Weights of a small GPT-style language model, trained from scratch on English Wikipedia.
Size: MLP 448 SwiGLU, vocabulary 8192.
Architecture: RMSNorm before each block, rotary positions, biases, untied embeddings.
Each number is 500 + 40 x the weight over its row's rms, rounded and kept within 0 to 999. Layers, rows and columns count from 0. Numbers have three digits each. The size before them is the row's rms in percent of the matrix's.

# down: layer 3 MLP down (transposed), 448x160, rms 0.0643, rows 19-73, columns 80-159
# gate: layer 3 MLP gate, 448x160, rms 0.0641, rows 20-73, columns 80-159
# up: layer 3 MLP up, 448x160, rms 0.0641, rows 20-73, columns 80-159
down19 093:526438515530527528566501458481524470513517477471544510509504536562554555514442521599431543503598495479544481528492535508635513458570541535475468489545536432519504508537512484546455510450486503520511499480531546454545474514537595482512491497
gate20 091:472492493488470459484514505499509509527555388450500556514509436525472448448470490485528469433485488508567485457524590531514560462471454452476514465534462470489426525406496569474482509519450546534493548457455485476548547552528445502492549501
up20 099:577470536503551535490510500499488457506450452472507410492479484538465535576554441599514532537440423520480486477565489515482469468538545497541591500521468477520513507549515423451491448527513514524543484497463504461533495500473479435554576528
down20 099:456489545554550479436520548478402405546484499488538494541498430550478500505541469472511514493458488496529536489538518468399579498481521482489543553531447462544537496526470517566534464503560487494476511439553466469511508425529493490495566473
gate21 100:473469532471503471506568505421508464545471513467494487528518498524466513522538475519522460457451467528576408509476451552554484496468520584538487446482516536569492513471476515465548478560520536529517533491502531507576541453516465516491506529
up21 092:427447502484550440450476496589445528466529484560505501480422517497512459474501495418455543495489475541497593502544519474502425437506441541443503501573519512459494459523461475538489505489515451488547511420538480575554457482489544494437498429
down21 094:550526470554525536522501547522563500469502471504469496510520540554462483480419577419537527508475482507508484450507523466469504538491496488524494541462474545498511530466512465542497511510522546530459481503530596527566487442475503488484517487
gate22 097:404562499493575488535553484509479518527410520506511446553487475486515563473495466458490482491531487563514478502522533526482457571496524532509524560464522504484539521536584395515508463532568463487547556475542537383522503510526469556440451546
up22 104:495469467522395510484487426593558442517539489517514500477517479522468453499466532475521517472503573479543531463445514428524472462456510533491503573484419456512539525491480495560519485489459487419504458467497492495534426520546558441478433524
down22 096:463505458513497542492500532568524486524522518526456566480475471488451470529500491484500499493504406493517467457459465400477625435543453470572520457510536514497478558510451488583518497472489509495453501545590523562554445504539532494549491441
gate23 099:437502481488578518490495439507509419416571519564520510448554478481547518507566470459436501503458492490477479508516463580441456506492438501494482475566494578480532480490468488488584457476522517492524481513564463546528475472452490498416472543
up23 103:458502457461444494498463495550472476503590525496485499464366521481416484433514528478438534515456496459652474502540493498480470556509496478494507476552551468503485442549475560546478463474503559521477480473531528524572569470545546501517458524
down23 104:538476448537424454530481469506467539540482534490538602546551551472556557525477562566467508496536448486508500502515525543529534523515439498518507541574515437569429540487444444513462537473520458496550422594520428468409471517508536577499577515
gate24 099:467485498430553518545494500416470508549477502510535512456470477516483518513600466565495479466412515519542399515529546503527504452449459519492494496477498539457511471444581565541524493477514432488468478495508506504493539442518453463510470448
up24 101:472505558480436519472490558515551439431476564589494487485497511477598471476480493501585446497528571463509535444559503485480491585477523493495523539557523432567555477522507579460522471441488509466527500459493508489558534586479502509541467516
down24 101:501516590611468483552505493547518461454500505507447533564482508516541522572488494541541435512519521512440540513463490458409477537512478537467493499528470458507511494543411479482484524465513438509472434504463545489516509465556462552493549528
gate25 096:465470531489540492527474479575431528497490504476437443573427473472491467480447536519514534528493461541596495462454452539502501524479466535519554493513555434507572475536503468472455483456562489467506442472433522517496484569484529467499598476
up25 101:493551500445508529465510426485481501514438434525532545476498514525533548561502493481566555513492545452487492476580499553525505518480530511517451479492527518517459555500474447449503456521531529481493496546502495429517487492549567537524558558
down25 105:486532504476440532441557460402470469438494513354484522485509452479484505553492484482509479483475520516516438509452520533509511584450587482495429533503430564533486519536497538479452493538523507515531506554446503458513547496465551543494449567
gate26 106:438557450512595505523527427490527474543527462506516476426490517513502505472548553516540489511447538491510455430515484468443517499486487420500456484567543510465525554480492509528443481470502492563441512437488509475483526541380521530430429543
up26 108:548434490474487447510529420472467536531580513462443448487533513463432522512464480500508507512573537540475506486510552471471505538574449456482553435489522516462570577464474600497490443553519449485531518454446538449459477463519532474551470507
down26 103:572536473471521412499427479494521497534534532416445421457491473509478490556524463511530492432490480448475533493532494480393465509521575550513472529519495486526416526517475510461448480469484478406504480497593502485487569440481534477504535474
gate27 091:515502522503559465487510513539403461489501483534390550494435521456527537448545524487422539474444524505411451460424551522512498433451461539527583555519509533499521413425497425433480476497498572522542516470489529478501437535521465504499455460
up27 092:529475536465505477505453502504502547546528453443481559478563521526540556550521502547506536419501528450512444476437535495511456409475514473503530543501452583484541543568461486500583507545478522486445511480482514452556527526500453560506405524
down27 090:507533510534419498532492487476546475466433515486530470443489490532485479535447496502465494478444454404496411446535408512493457522577517485470508474521462509498526512515547592497507513489524487509508566512528580638501514516483491556618525479
gate28 098:478434574522530541485416489489484545431572527484532586453555434499480535536494511476544525470459520457489453500570510459464572488501417481556523487496476478472489550504484564516494540505489500447536526532521475527524483497543516462475504556
up28 110:514486456522545491557585500464522563542415437486505462527482464554417531508545592501554556562546533488507482473481504501535485449484459482445553463469444463494503523514535500496512460527508550587523474476519472425568471492514532531496517532
down28 104:496470531567463567500436566507460578480555449526554535484483468464499490503445455550468482490428456532540425536463473469406567510460528477569467522378491462499537515486471562499490480552504426431475521483572509477486515502472418510476530578
gate29 111:485556535517514497461517525484477437415485546444535522448516417458492458529541476472488467490511479557465483507504466478406498429465517576507474514519545539524506448489567481468469428535473474473513548443497526496521529574489562466519490572
up29 105:454517495526453417425489540480487426481514479517503516568466485551498476549482433589513470567573452506540434501511485535495524507483438511488501518480511547449526516464505462519430445551529539465547469482521501519470472485498499533539535550
down29 105:456512437528477466490474504495448483451471484481507460486528527479480522513512476535562465457538530428484490440487482514482525482657479515514492496476521517555416440521527516550462498492470565519461539472431463555467567458519467430520478479
gate30 093:510485470515542534498531536530458561610559557433569550469483485578545511423500520553556517468508511515453458421526501516528507526541574524551516438460486504553528532491462468510482514505570493455451499471531494477475442458444574483493504454
up30 093:545426532493502526523479536528501549463433601462499529482492521451461480577504464533546473481496467486496528472495530568473480512482497475497453486504493438479525568518553538518520567475488478456517482556584453496477481463553466531560523515
down30 101:486486575539508483487528482532448482511539450434507528476525506483582455498578509462545503476571504342493483407531532483427477490515465478536534503497470526481460519491541526474501517448531405487527446559422494469483519491490443477555544562
gate31 096:470484526461487448495457504575452451435418475538466504503501504547487568472538519514470540422470465517523529474503537490500525557471479447525574513495461503512506532514520499541496455562508541515499469483539525510466466448533588536466523533
up31 097:451523438470438474424489487512523521426560531535506414611523477487458499451493493501559505552475535472462487442532471405502576555448571552406460531464512448481448500553475517459434566528453426450565496499543511421466451534543501553488495536
down31 095:492490447474404482568475548543524490530601528485469457446449569569534524484508515478478490476571499527482465493547418432492495492482509478539580486524588455454533441499517509541528476544534490514449494546494498445450523473491532501491522491
gate32 101:519501511456515508504508518511499458513540518459407500487588502497531446444500474560492477523504539519487545552472527597488523436519577477522541534471532352509526435452492487536485431523527515450496504410502529545563520534511493464563535529
up32 099:560508533512442530447434515555440519565480472587501502488455552491442503538513547518499486503455466388596472480539543487459478491493517499539452544553473580506469485573514441505539479456528516533502502477539577513512566539455490492548482490
down32 098:457570493518394561511483527484437448474480518459507529465474493529469428532511419471469459463530479590492484474515501432497576533462521441513654486452537605534486523525454476490490529563506493500553457541472492471510496536492554516451528427
gate33 107:448464520544475518445465442521476531454577533463500557502512513506530544502553527484485513476438420481495462504541461517472472501466588559549470523458501450539495430492538501451532530533480438474452510504547507513493487516479484496497449505
up33 094:422501485543445444552484500599497554492502593544471573523525476479453505508491462458552543462446525471526508531443534493430472499521507527497504522490507477543562492475483438537531486452528483461537496476454477523560551556507576431530504521
down33 101:461579464528534466523524450466469594515496478459540484573461517547501518440475479475442465443570540560493544550465523493523429551595477495474600475510562482505468504532506513569497575515506498480486547541450472481477483476424552521550557521
gate34 103:475482487383517430498440449475396533558465523498427496447471499493517469482475559519504506469523554558493568500473566543455414488458552503534519474488460532469486506437528492467494518480443516452486485554521542475523520521489499576471488519
up34 100:472551492502591539517459478589479500572497572490443487482469477506541511561458408480571480507500491492500587490521499479520502493477514445482462510542487490530531493538526452498520523435544521487452485488477527503501513509455573478530526444
down34 098:506456577518510544455512448524410510539559579457516481460417400565533477475502508481507568413491554460580520493499534540536493489541572501482482505474451497508510483416514503466448491441568526532512538512399510456487494490418514505512428501
gate35 106:494554596482456546487509524423548489481523518520486458505458417502554502507506470515503446472520487507428535469436496605480473573494465537475504509537538484524471465470474541462481469474515471456435511418465476491457452577556540429571475497
up35 106:523529458436477456449535556520499528449447458470565456536501465558531503533618514487501523439454495485492434546503486436461520488455464465517530535555459490510546519542482521565506532494566461512515421558450455521458486460535536535495544463
down35 102:528430464526548468558473499440475492545502435518478550448462551556449551543497527517473529500480545466465534504493490472458531448555475458513484500482494505480506496491516536524521457515584538465451465494684423492446510475506488564475485502
gate36 100:467534506453438577494518503414526499456443520524468533527529473504446555471501463484551525498501478511516523526521471509452592577478488453525505504475464546474482477490544536484533434570460499447494462508452548549538554568556519485528571595
up36 108:553503485489462530520494508502456514513495502548520512525507474417445533525447461491579545480593460496462526466445560557449442574497491505583535564544544502488436493489485560508474532494471519506447514482535528494492592506472478441536589482
down36 103:456505504498505538450515547481540474469573461530549441507393527465480502473485631490536482489573487527491505491519530581565486553586546505536478448502507502518565504610557439518571510512478520549501509425395509512607518525482441477498524521
gate37 103:516448515461535436469483485526466520506502460488504499460495457472481453526452548549543541435481562539527540418503516480417466526549477473503551563521475499460545506419479425515494554553537530443433507494503492604470487546418580442512519489
up37 104:478505535523487541508519549509520551460518483512528480541513472522483515546496463496486535458589526467528541496457559477502497526564507538483527465533520444475507510484548507466481548500502500480571483482509492522535475452519572546464502511
down37 105:509527554527442441505576469469549515494521427516484504474514497525506425441558536462549482540535557471476529498479463519539495492542503488561414530551437417515491535533508522558482454506514419492504432534446557526542537473487494496531475562
gate38 106:490560489465576509493535504506508453454435499443481443509504500514508521528546434488521475548511526512530540531430570534450517489451521540528537523416519471561461517531527498470483464469519507549556547438561495489482521499510517567480510572
up38 102:449560543480492512484469473481408451480483490549479496483538428492497492486427546491469491505457448448472509458518507487468480547422538482511457506524549514379458467539448438534549512457494484432430542472493533522590463538426483465525526484
down38 104:551465487489521471494457534501474469512576543511533509498481456473478504486482464501474527443464554503476566451569547489505505452556506460438542460503484505582453535550431488548499516419477507467492515474538461521530586496466492470503528488
gate39 105:460492433506575501551545477494514600530447433469508438493488487405501540506496508515487527509520517553452539431530581486487517560496400470538564528446540493500514509451512521465471545495566444594476508540505506479478463422455520543526499518
up39 096:495539533471438531486498498435452511526512556476515456478427527449500434493501511498543488513490439437426513514431517486490472446457545477509446548508490507487538497509507483488548580480482488542493483504599526466403563501567513492461442438
down39 092:527452524516481477530440531502506469515522480537466500510455559529499549479420480498522419467480519437524545534451476500444589461535499425517459562461455453627481498546509508459473476525496509472448542522472539476449439518499466477463432518
gate40 102:523480451441461445537436516467529465598611498532473472513429484502546560450468486495417476542490500496479455467531404543533482510541466502472504464472500418420461487471455473457487467486507497522526500434474527420486474490444498487490493488
up40 098:558483506504454483449491538487472450536503540472496532457431449519512512479452558529469442493462608523501548432489518498470519569512466493527520467506456548496481485513544403509534520452518496459482483486539580459522498500545482453519477490
down40 101:432528488459537473463540477490439508496477526523492488489549465475518490512414508451626528469437498526506507579517462519547471497498518492467481631519441528476540495562501531508471587476534532514536464569528433478469512519490484462504501468
gate41 101:508465468465477504496414436538491459526502522502533493481448502529526499506460526501512459538476471462490463530417492503526466495497447482597543446502450490484558520448463525480491443562553527472497577456493431486569554482489492484502531571
up41 104:501494432498483449440426530525460469529540445513514566509498474492431522497478506518445533510533485548565539527542510494490474560438472492468532562563592498530514450559500446441490550444474490511540506454489562564491534440453493500508519530
down41 098:598555548566577541543496497513432524528455529502469541583484488479434514515455477454426521493523503515493558508566557477351570512454489532497493547530594459469479476492505534520448456577530510490493544495452497499511490556497548485517564447
gate42 091:446489543412549478423526462496528499446464547352553494523457475495553533489456534451455541600554434460545490479481548449460452512475529476614515483475483509528452482483525512446512515500498504510498490474446538536486523550468474500546467494
up42 098:546518507426450523516540484528534501552544540490466474598453520509489458536512509459483534425549475489528516520544528570514454527559522458478541510436534501434528479479524542539501502448595542499489524577519467519503465506503533548543519502
down42 098:444492489562548506512497517544540547482432491535490527517543512481492511525535554526515549463438471465479506473451535466464495545587504531457492467582477459513471482507493465509445425519375562523489526378570502453502494524579519487425479478
gate43 104:450489432560515516511468503489467570520491473458467471496479537525472505508546473588485464547531519524470532516493513467458467537488546495479573447444390492507486504444538476513542440436578456521456511512499461495502518486515553588509465468
up43 100:531465488489538472534466498572506594462498508496499460479435550451444482419495429463463529466499508520480489553554493441534446451507536518528587543488493437475524456548479483437522539523474488459534523530482547523517549458537431529460549544
down43 095:562385488531468557482496445498527521438537557546541551450450464537483541514482490471499518485506492469467498508460489497424541481499553520432545432455490510455512527438533527510531660497494541487484523590489586551458405508522535490487488485
gate44 103:452539553496501547504518486394515539516415501530450550461518556491475566537517559504556532508503485533559500492477572534444467435483521527513486512495531507402575564407536494523514617582553453516564517477540486525464543510442506500509467532
up44 100:482451493480451505509508521491487504478519529476514573392446418558500545455545515513519567475546486476487547494549476538489485471468458494466467523505472506537586598501471491523505485486512458443544496423546428562525558442482540439543488549
down44 093:459544549445533502494435473492529582529500472497525581465515555455501469517493507472476589462505486456482515559481446460524469547509519500486555503492455522527523492511548552463548450548462515506534390487419489477546457506494560486537513447
gate45 099:511422498446548476421500560520496497531471509511550506479526424457495427504510445515524442428479497511553590528502442516479505498544486601477497501494528608569519515528474519566515384542498465483492560495484491471492471441513468459490463500
up45 102:504572501579519551520465504465432535540482456441574480486519542484540526489442518508536527572508486541472402579507574471478481510474504502526534495558527422458589483456466561479483537572498497465555522530506525489458434507516545541536510473
down45 104:542473464486517504489486532444493554519485513527483502533506455524521492471529515525476443492469534446435486475602514461376480471538465430538424461524408499560453521480543505491468446533527485549470481457480518564568474455453476474492454522
gate46 095:530499465539518437477572465528489489504498449536470622527466538429466513556457426473491564542496503510548458444515470522501496491521508510525490474480489484561555473500559464473539463501533514510473459527567459579458556518508410502521549573
up46 093:547532506550543528553464467490490503524435525481492452535512488477443484485459476502435618505563546501466506510572495489593503542558535481491512474510520499524520523458446484398575517494489583503464524556468548554517470518577558488512512438
down46 094:464487447439498589485535481438529478488594553562542546505543574580479498445529489497512504462434521508463464456469485550463514547530472494552519515498483514504467459494474528514462514422490423567528492499602509481506538533489507517452537561
gate47 094:545567542438445555489467463451523529527549522496431509528515532537472581518524461478488465548470444488484535527522507578441522566498554503490454542477458560511483543478433460578459568477554458471559517502531458522520549515473499478505457517
up47 097:526515507494507542507428519518506448553490552556504466452591488569503477410547516425418457472476467532502412467493515527496507446529411516507541468463501487514496512546511502513484486451564455511495449457495465575531508525548578555500517465
down47 098:462549519545461559572477446477537522519460505485499493461506501397486510490460511369506448529514479465466537499532495524483487506508514450412431532486517399556479495487443494519541592536483452544532529517613452527522563478466511494441555552
gate48 109:501527506474578479435518464544455605532539487510445498463587491458502521511563490532537495510497491462454482542554498540428508502503559532540449471509513546488529484445419518419564514494518463487466516539510435547572488471548540494456422470
up48 109:542526518522417444393531556543500520436592537454550616578491541479501452489546480514527546483543501572462496463482549441538420512492550476487478512487466477459523506524456572516581508424461503507556469489518534498537502466487492495499546420
down48 103:475514498539462593462501528460502534498514521511529496508506523552454493486487501494486533431458533546489427543496466461419504463488472506415561527471486458523482517512506474532524506444439487410513538505519601537495526487509446523545540452
gate49 093:442488561514478478495474485529440532427520540413443522435514507580374540502503462572509470464559524506473443478471502494445475429497480465570489483505552521479561570558503460470491445506443460482546497471485457486531516505444491425506446490
up49 093:499492560507469469519493468513441566453489495495526539519509494480429581569520493505489543502459419474487590519574446572489446458473488535508548513479526534530505556509457470518487514570501536480514565534503466539498442508548472472594454553
down49 093:503430439522540523535482473429513509511461517492512482485517484503488456545460554520429545515518559484524473510426456536476530583492622570522473457441434582495520521478487549456430493535450559511493499534466497465562537489475448478486515524
gate50 099:502502516499500517485506446482491493474480489528425555470496541497485526512464444552528459517484561472551467464447527453522545593486551502504448500483550499405521514469502466431550463425508487491538572514483512523561546444514464455531552536
up50 093:440450464443472566393509516544555559548522473549460518588490523498508515515425494543508501482535467555516535488455478424485503435412532488539510536475495515486542511509473486451493440511546533456500454479495565551521471585529448603534542502
down50 097:520424493509479500495473573487451499472446577455488482476557515525468432408511496469463447525430526588495486554487547464555518496556492517493457509511473397514511480529472469478531428552458524530444503502473462583508480485491488586509526500
gate51 108:512513521444569430578492479541465502482517523533489600515527449536474470565534498470539539530512553575482532436537465517461544494444425442499533406530491522487511474446483498478518530520526481490523491512432454560568512511495449441572544556
up51 107:550488483490509479464533527488530563437468510507536495420491484443465436534461510494563459452462513447508480450510493435442510562574486549510484476501523520535504441477410527432482482435614478442501530540460503515476556503569501513420437510
down51 104:551549536546497460452540505541508478509534559536509499535484479480538539464451515441430512496542439497478474566504508506430489477598572501470473498614487513514559542465500439491454477516493521487520482531485486525433505478465490513430514609
gate52 097:530474516527458605470415556448489522481564510537449457477488535470434554485462480480517443530475492530492446531447533527563467482508543480500449464481457513491499457430510502438458495599504511515506513530569443476573486515490479482449479494
up52 098:514526452509446401478519545451451571535506554460540564495471525500494536448536508501482486558549498527565542519484526530475490474578481521540496522553496508476516537551462475561446479499545402497525575409510457387547509461429513450450474519
down52 097:506581569563516495524497497488575467530564474513477512529479480555448493492522561504440503477437503514495543506490531557508373518466509453517512549492485505547537442447538534547544537475472494592536521471514388464514466491554453480460565427
gate53 089:556532523528460440477521554524472490510441455445503456531559499471510570576525569519496503449542558516520506506508523548590543420506568575462467507503456474475564508551468473538549490549523517590514546513499482522474513505428494486471478426
up53 097:462484489507432553550471529535524505508536537457572454492525525527473454477461530543453476518480445535485542473565524515556502450530496456465537538454493506453435499551569407442563507467500547540539505446513504493485519490478514511522510498
down53 095:497544514511421528489518478546479467507473478562504511472506472535460531464547492470444451446508508454494563463494510501627483529456573537472525456507481447445489539509525497478605463457531472537480462484568531496490485481387477518538495406
gate54 100:473510527509502546419439489486537495538511497576530440461538471480491542559517525483501543528533523456462553468432495465540501471533548520472500489459428502523454506508506486478497522465478480550436510527456531579500515565557519519484436504
up54 097:470443571530508530451425504538492570507489453473559440572548443469458536466453508438508446530462448518465461546512477557543460475470559484524497514405504513448534593427477457537476495518543459487567504444541506556500478478484477535450584525
down54 100:476567531545496609496591561497498495590459506495505473464532494532514453500529524441531500504491486396492514488522489440637540448431482586455465529457514435497517496490516439486505518552524457575542526560495440430465463507523495512509431453
gate55 096:517481491507438382570499484557466522554509431499510502505514516482503469500515515548516475493495471552546526551519581526483472484501498449554491486450473455472599552472528439497558500495565499524547517447489472427542471481547519437462542503
up55 097:477483503503420466492466499531507500513493454522585377536526530532551505467500523522503542527498518521508543510484553495485550523497519529442436494466492550463487522487541536478511493451487509541487598435525543481545479508484427511510522525
down55 095:488491582414435502488482486586564373541397504578537497484451476491472510515575483486573465565475466455498474530519545493416500551535507538479464498482446521449535514518503527395554428495501538525493413491519455522540504499526490491489487528
gate56 100:545562510563500519503586499440483514500420490528462460436456473559460471553578535488553517513550516533523487472543465523482495477479535412500574498457564466530485529489552448505538455483482481507476484497555505517530519529516444596520520489
up56 098:422504437571476529423436554519483493503508472490448472488509498509484490496557464466412398492467527484439386512519502492495473472460545476456435469396450503510438492583512451470448486451516432575438480499481531530471583504492481511483527466
down56 095:501506496535457460484517456519531467526499446445525544441491554498531457455512536503487494511487504485448486476543489525498474482516453520500468537492487426549507524470482497482484499557482535502493527470429516450515503494531450535518475410
gate57 093:387505465546539544507506416444437484490549571511467509470492435476485511480469517470484488546520523526517514511441535507477517551477545548446527554447583492536519507490489546489538508553549540496530522523498529519566530536504497500536462536
up57 103:440510457526485481501527478509455497517523441452535538513544542615444562507484489462540481550512388535518488529559453508471478475501514482444479482449471510545459423503412466526505486460484474519534518451484507480493484482438492445484520491
down57 104:489458501549512544538486521528476505524570445561471568477520504470511488491502455482423513465486564425455539523519542510437535503579494469408594550470438525426494510461464523527541501539518430414510456475474575552525545534532526524527506493
gate58 101:505511495481484561501422468521458467447557496515511552502497504503499448511601531543473572493497477428531538447429509530483532477519464481503508486493540512508461565465460476521511491495572532511592496478493466563465476551503557545483497542
up58 103:443474508506456490407467510473511505517499533570444538523469475447475462563570441484532421465588479533540494492492522590491465468456490501516508428428543368513546518461484515514559465475585527469481454545564480481526509557462426483461528445
down58 099:511546479522553476546558419480417486459460500468493512496451531436487508556528506531522503437548538570516533502413450559446548506465513586560478459450466441538466587505468431497581449532460550524461459492515469500576540506479551488466456456
gate59 103:445491472531488468562456489480442479482540535532524495442546455444561490484457513469572523531477548480480498470484457499472513468476565530496556427526488515546510512504439526543473447530498448477536573452496530522529524482497457476500437515
up59 105:483549429423500479551404449515447509490489433502488522523493556485505575434542446497511434562519501507485542490522548527478525518552601491476563471512562467531483543551497455483429530482518460427566482494490500517551472501504518484509511552
down59 103:551520500500498518512560547477427567498549431488482544495473548459523457469472457456453533459445437451539483541496468461512600436546547455471496504496489483516476490462558443483519437490492473524491578547530513510452509523508525504445513503
gate60 100:481492529491498503469534516467531506511450522534536437501597534470536514554512558400408451475460428448456477493476463573516465546515471603503532489511544538536490524487506493543554402518474422513501542510561492460384486582525530532518514518
up60 091:520514445471503458456526496535519511532535446540506506470508439478510452534555494493536482478461470528493548477470398541506532490508507587492478478540557457497511539516548484603489541443472434505516479533463530446489444489500530500522505453
down60 101:527520509512590522512567530518495453511548548535464522480492527499516453531474600458511573514533466503513597506458536530640485474492399588571538532548457513502461474534472513482569483429487527498417496482425545460461490474548454520511465502
gate61 098:543534524541509538470500527452460509534404445493551487493538485506559542537495472467443522442536544512516545455501521494468498445484504505469485412523597484561501545555533507523487471517481430534495479518520508467472473494470487520471533534
up61 100:525548509482454518483458501580443554526468519480505487502445532505488458583503497494478561531515508479495430501534451555485473504461520502484545504537517499516499647480480452462513540438411488479551495516567527491440489577524501549484480490
down61 107:528492452553438521527537490492518521492527506478518508513500459532507561502494569498500562563529489497483452445480453509365468458509500493417498562559525458488508580453525473493431457509472450462535534510523485454550512518481515451523537506
gate62 104:451542515513478520569602514467492495548541518508377507474506528461466516460497524461479492580508554573521503510520451522500446503526510484449463463468527491511464504454479557446535403549549464522510469522502453475473486418424561526506417501
up62 106:488443549494495462513475518486547451462472523483506520529468545489448524548466453534495430535449464526536490485406510519485450472484478515534512550573543462389543522514534529423530487484451479509590508463507578518508487514476485407571500511
down62 094:520499480529520477469498441479581519468480487533525506485484471431458517477491549521428512496498409442484438516480498426473497506504523434484583576528474552480484543573521474474493463489498539470464532472527559489496516518485560515489450431
gate63 104:521522447497508566515498500437574480566470491531506496504501492575512484474455500526465551517499444512440525479499473529460497429540494537435483491452509516466489501468458446503491450547521444469447477511473545455464482508454539536593560475
up63 093:466469569511503509440510505535481487443473485490517506474561500473489473501461476503480520493513491489570449499513510509515477521498519570607447489509517517445538517439589498486491564474556591493542448522511488474459475500459553499487504507
down63 102:497512579455532529456562518449482502512469477502513474544506576441516537514559470546468461463517532503541508550594561451531529523543498493445457522482450470497452487560534556473484481523472431472558499473519453496504528450498492582456479562
gate64 093:502453523501513472444488439465425510517452552588514543498474577467496480507524506493483504464500469530490516440504579539552455450473569480502574533535500520577557509545445511471431520508498481483459534549446511479454537432535514447524513459
up64 099:490471483512538480506515430504567555467489562488556480462482482533557476483488443546546486516527535443530463545613495518500517485514581504493513533461448534478510542434490493547429482457518485507481440505528492458459551485480547521536476512
down64 094:519473470486543523506440506474485470520460513495533526507495491488526453519525512518494485504495545507553436502538416532340437548539527501547493513472580478510497492524470473501497562517486506584455601439494511536510542510525434532473541509
gate65 093:412504589557528487503539492472493527603474420486455596513609502433533547595521503508550452514469455563552522518480534447490512565492486516509517447491487478562513513463423507502539427464562454496554507470514504478482507483549568461515497519
up65 090:517512515493495476502537576517542472449510471506549512476537537537574548508461585486445575461580435500527461489483538439530459455532526501526558524505541473542509546504512447500530461467452486492510474530505509466459409458510487537482525478
down65 098:506544572510528489546439535421491491481466560553564487542520497538433523433470496470527552519564504561537498448511507506620580476498484454543495484489567513581457434435515531551493543543510432452495475516552484507535531448465462515491480536
gate66 114:513480458559500537559502437523504503510526588514510529438529474517529453481493470507529453463480543542532575490513481502503508521483512563436487507514553568532461487566484545588461470473537542461462547485475438460583463459524450536545514524
up66 105:492521536520508483541571477518554506496469474456445532475471507499484505523554448485484502476464544621554496479493476526496559514503430531534500498450568500556556533545459482499499491433527507518551521532540477521460479394524565536520471510
down66 099:514516492492582496498537498531452471495459456539562437549503487473466482486604455514535516504529530517477536543541481480594472440477472515432529508503528577487540496543474486498473482482478560569537465534488528497582507518491474527539487424
gate67 109:481536471482525559498476453486467451519546544599527476489506528471536494499578463442518479469445564532477513520527528515478424528425514563581536477487526532542485478500393541446494507566512465538432521478488527435513578513401555444555484555
up67 109:476496504506528507492536514473537509471521459537451477535475439490452552479390489498502536535504529517510458504490548498497505481471499566458512530464571542509475531497574528564451577501489531513562415538470508552488558514465411469568590476
down67 106:490499449541509455482524504517561466505522544543448462561533516513471516532551470516380516482506523441549465529491555488372514476546463580535558494458567475464478543517543511570438540490480519576502541490525509505479494460458544571461526521
gate68 101:508462480553563487524547467487456589532487505528463556469437466414493494507516477487508416482460496476514501512506580387449498490444503497527557516500456455579499512456508543543488458436503477470488446529496501450525556480428578489537484456
up68 102:541460518489528501570524544480496509533454472459517438421508561490506549437463542522483507487513505496523508496511487462489530515460544521508474493526511491556484532501529545548548503408406474490534482520507520533530514430377414549452426485
down68 100:469494517483470489489430509462566432471519513467550486490520522490515566504506537489490437544553497366481501461476509573497495458451526495473550500539423441488487452483473506483484464553463444615503469524443517562466494528546525491511475501
gate69 110:588460550453563508468396583489467514484485452511493466504499462457507496542528482586439513501467441492465498499488487505448453471491519457480552567506460484529531510494499507449479499525477494515591581429487540508490522515484464481523471544
up69 106:501409509566512480473461500521546539504416508523501434524481448453468452498511513597487474481461467413454569441534489520547463452453491504524532447473438445523571509444539488444498505531540510489536536451543631479489537489511502530505553512
down69 109:434546448499463525543414438567477493500483455531513486476493512510464457551532449562558555517498582502493499478528481570510429474517400490493465468493487490457516495556495530469565498458542511471545474494506472550473547497516467466542482516
gate70 088:520471418513455502497559502536497507538570429474537534521493558499469443535453495556508572384517491444572547457499449440530521470462550466500493493504408516563457425493551455442541467516498511500460478521486543492483531485543441503495513537
up70 098:501553525493493466507503517421447513474417537541478518513538553490502600532511468468515560461515500466509452521498481576411495437380563578506501444524531430474477516488503531489466503473444517535531497388518510549514590487549498484497487487
down70 092:451551522533403512521520476543478530550592483489496480446485537446461492532534494510581426491539499499523461474451539493448487502512513536533575481441542557469462536518453471495538478427453523507508572532476497599507555524514458508472503504
gate71 107:466531512445530583496483443452498434498574466517497527460456490532524523470510466492534563497538514506430471477505507515544480480480514499547519584529403532511461466513515506506572504532550514475455491533434394580462553485452557519494500551
up71 098:472553455482511500494553470401592549529541515520458531565524517432522449452508552414450527489439539464490580486527467500517513533529447443487510495489460526520502452510465520546543486498531510482460462472466548478559401534575510462575519608
down71 103:431475596454516496573553473429478499458497452407474498477447483587512469595444520578509507427487505467471594511495476538516519469449480545498500456489491539555519516493538513507538530389527533541508451469498523511460508538513473493510551521
gate72 094:474434534528508564462500497479488474461400420579486523487502522521497487530470472468483474494438565584578510505460462474443511498446535490478449470622507532486446458494545448458535554495465509494447480496507465503507494507527483520469457481
up72 096:499509499508427579492485527489481518540485504492522439482552481564420480489582500517560508524506475518513509445491436470445550483500524589484476469484472469461480524489524511463559507555543516543521476513462488502535529524513460501532595585
down72 102:506471510516544475446584499490529455522499441540465456455501501436497461536420517488488457568426495469530447472448456473612463489494478489458380525449445537473504461530519485455502469496597472459478452462391408542459514535552526539490413552
gate73 090:455565496535595476544464446478526516569513495458500421486457446570523508426511474541481540460504518492526519454544482465528518471531528504539444502445516487475481542565516495601455538615532447439583457506515530548472481506463504511459531510
up73 098:452460495484466461531539524495501530389498507503513464545504486429493532557490490499524463473522467492517446423487406533449527527461515475555492489453513529501500508528411528514476479445524547419477493545493516535557528506523566545530524563
down73 101:549499461467459506566527512542522457501558491500495423449533496509547476523537495492498417451473533563490489501441440492448484508521458445517531510490509510513508479596425432498499559511432554471476517506565464535524530497453468475525433498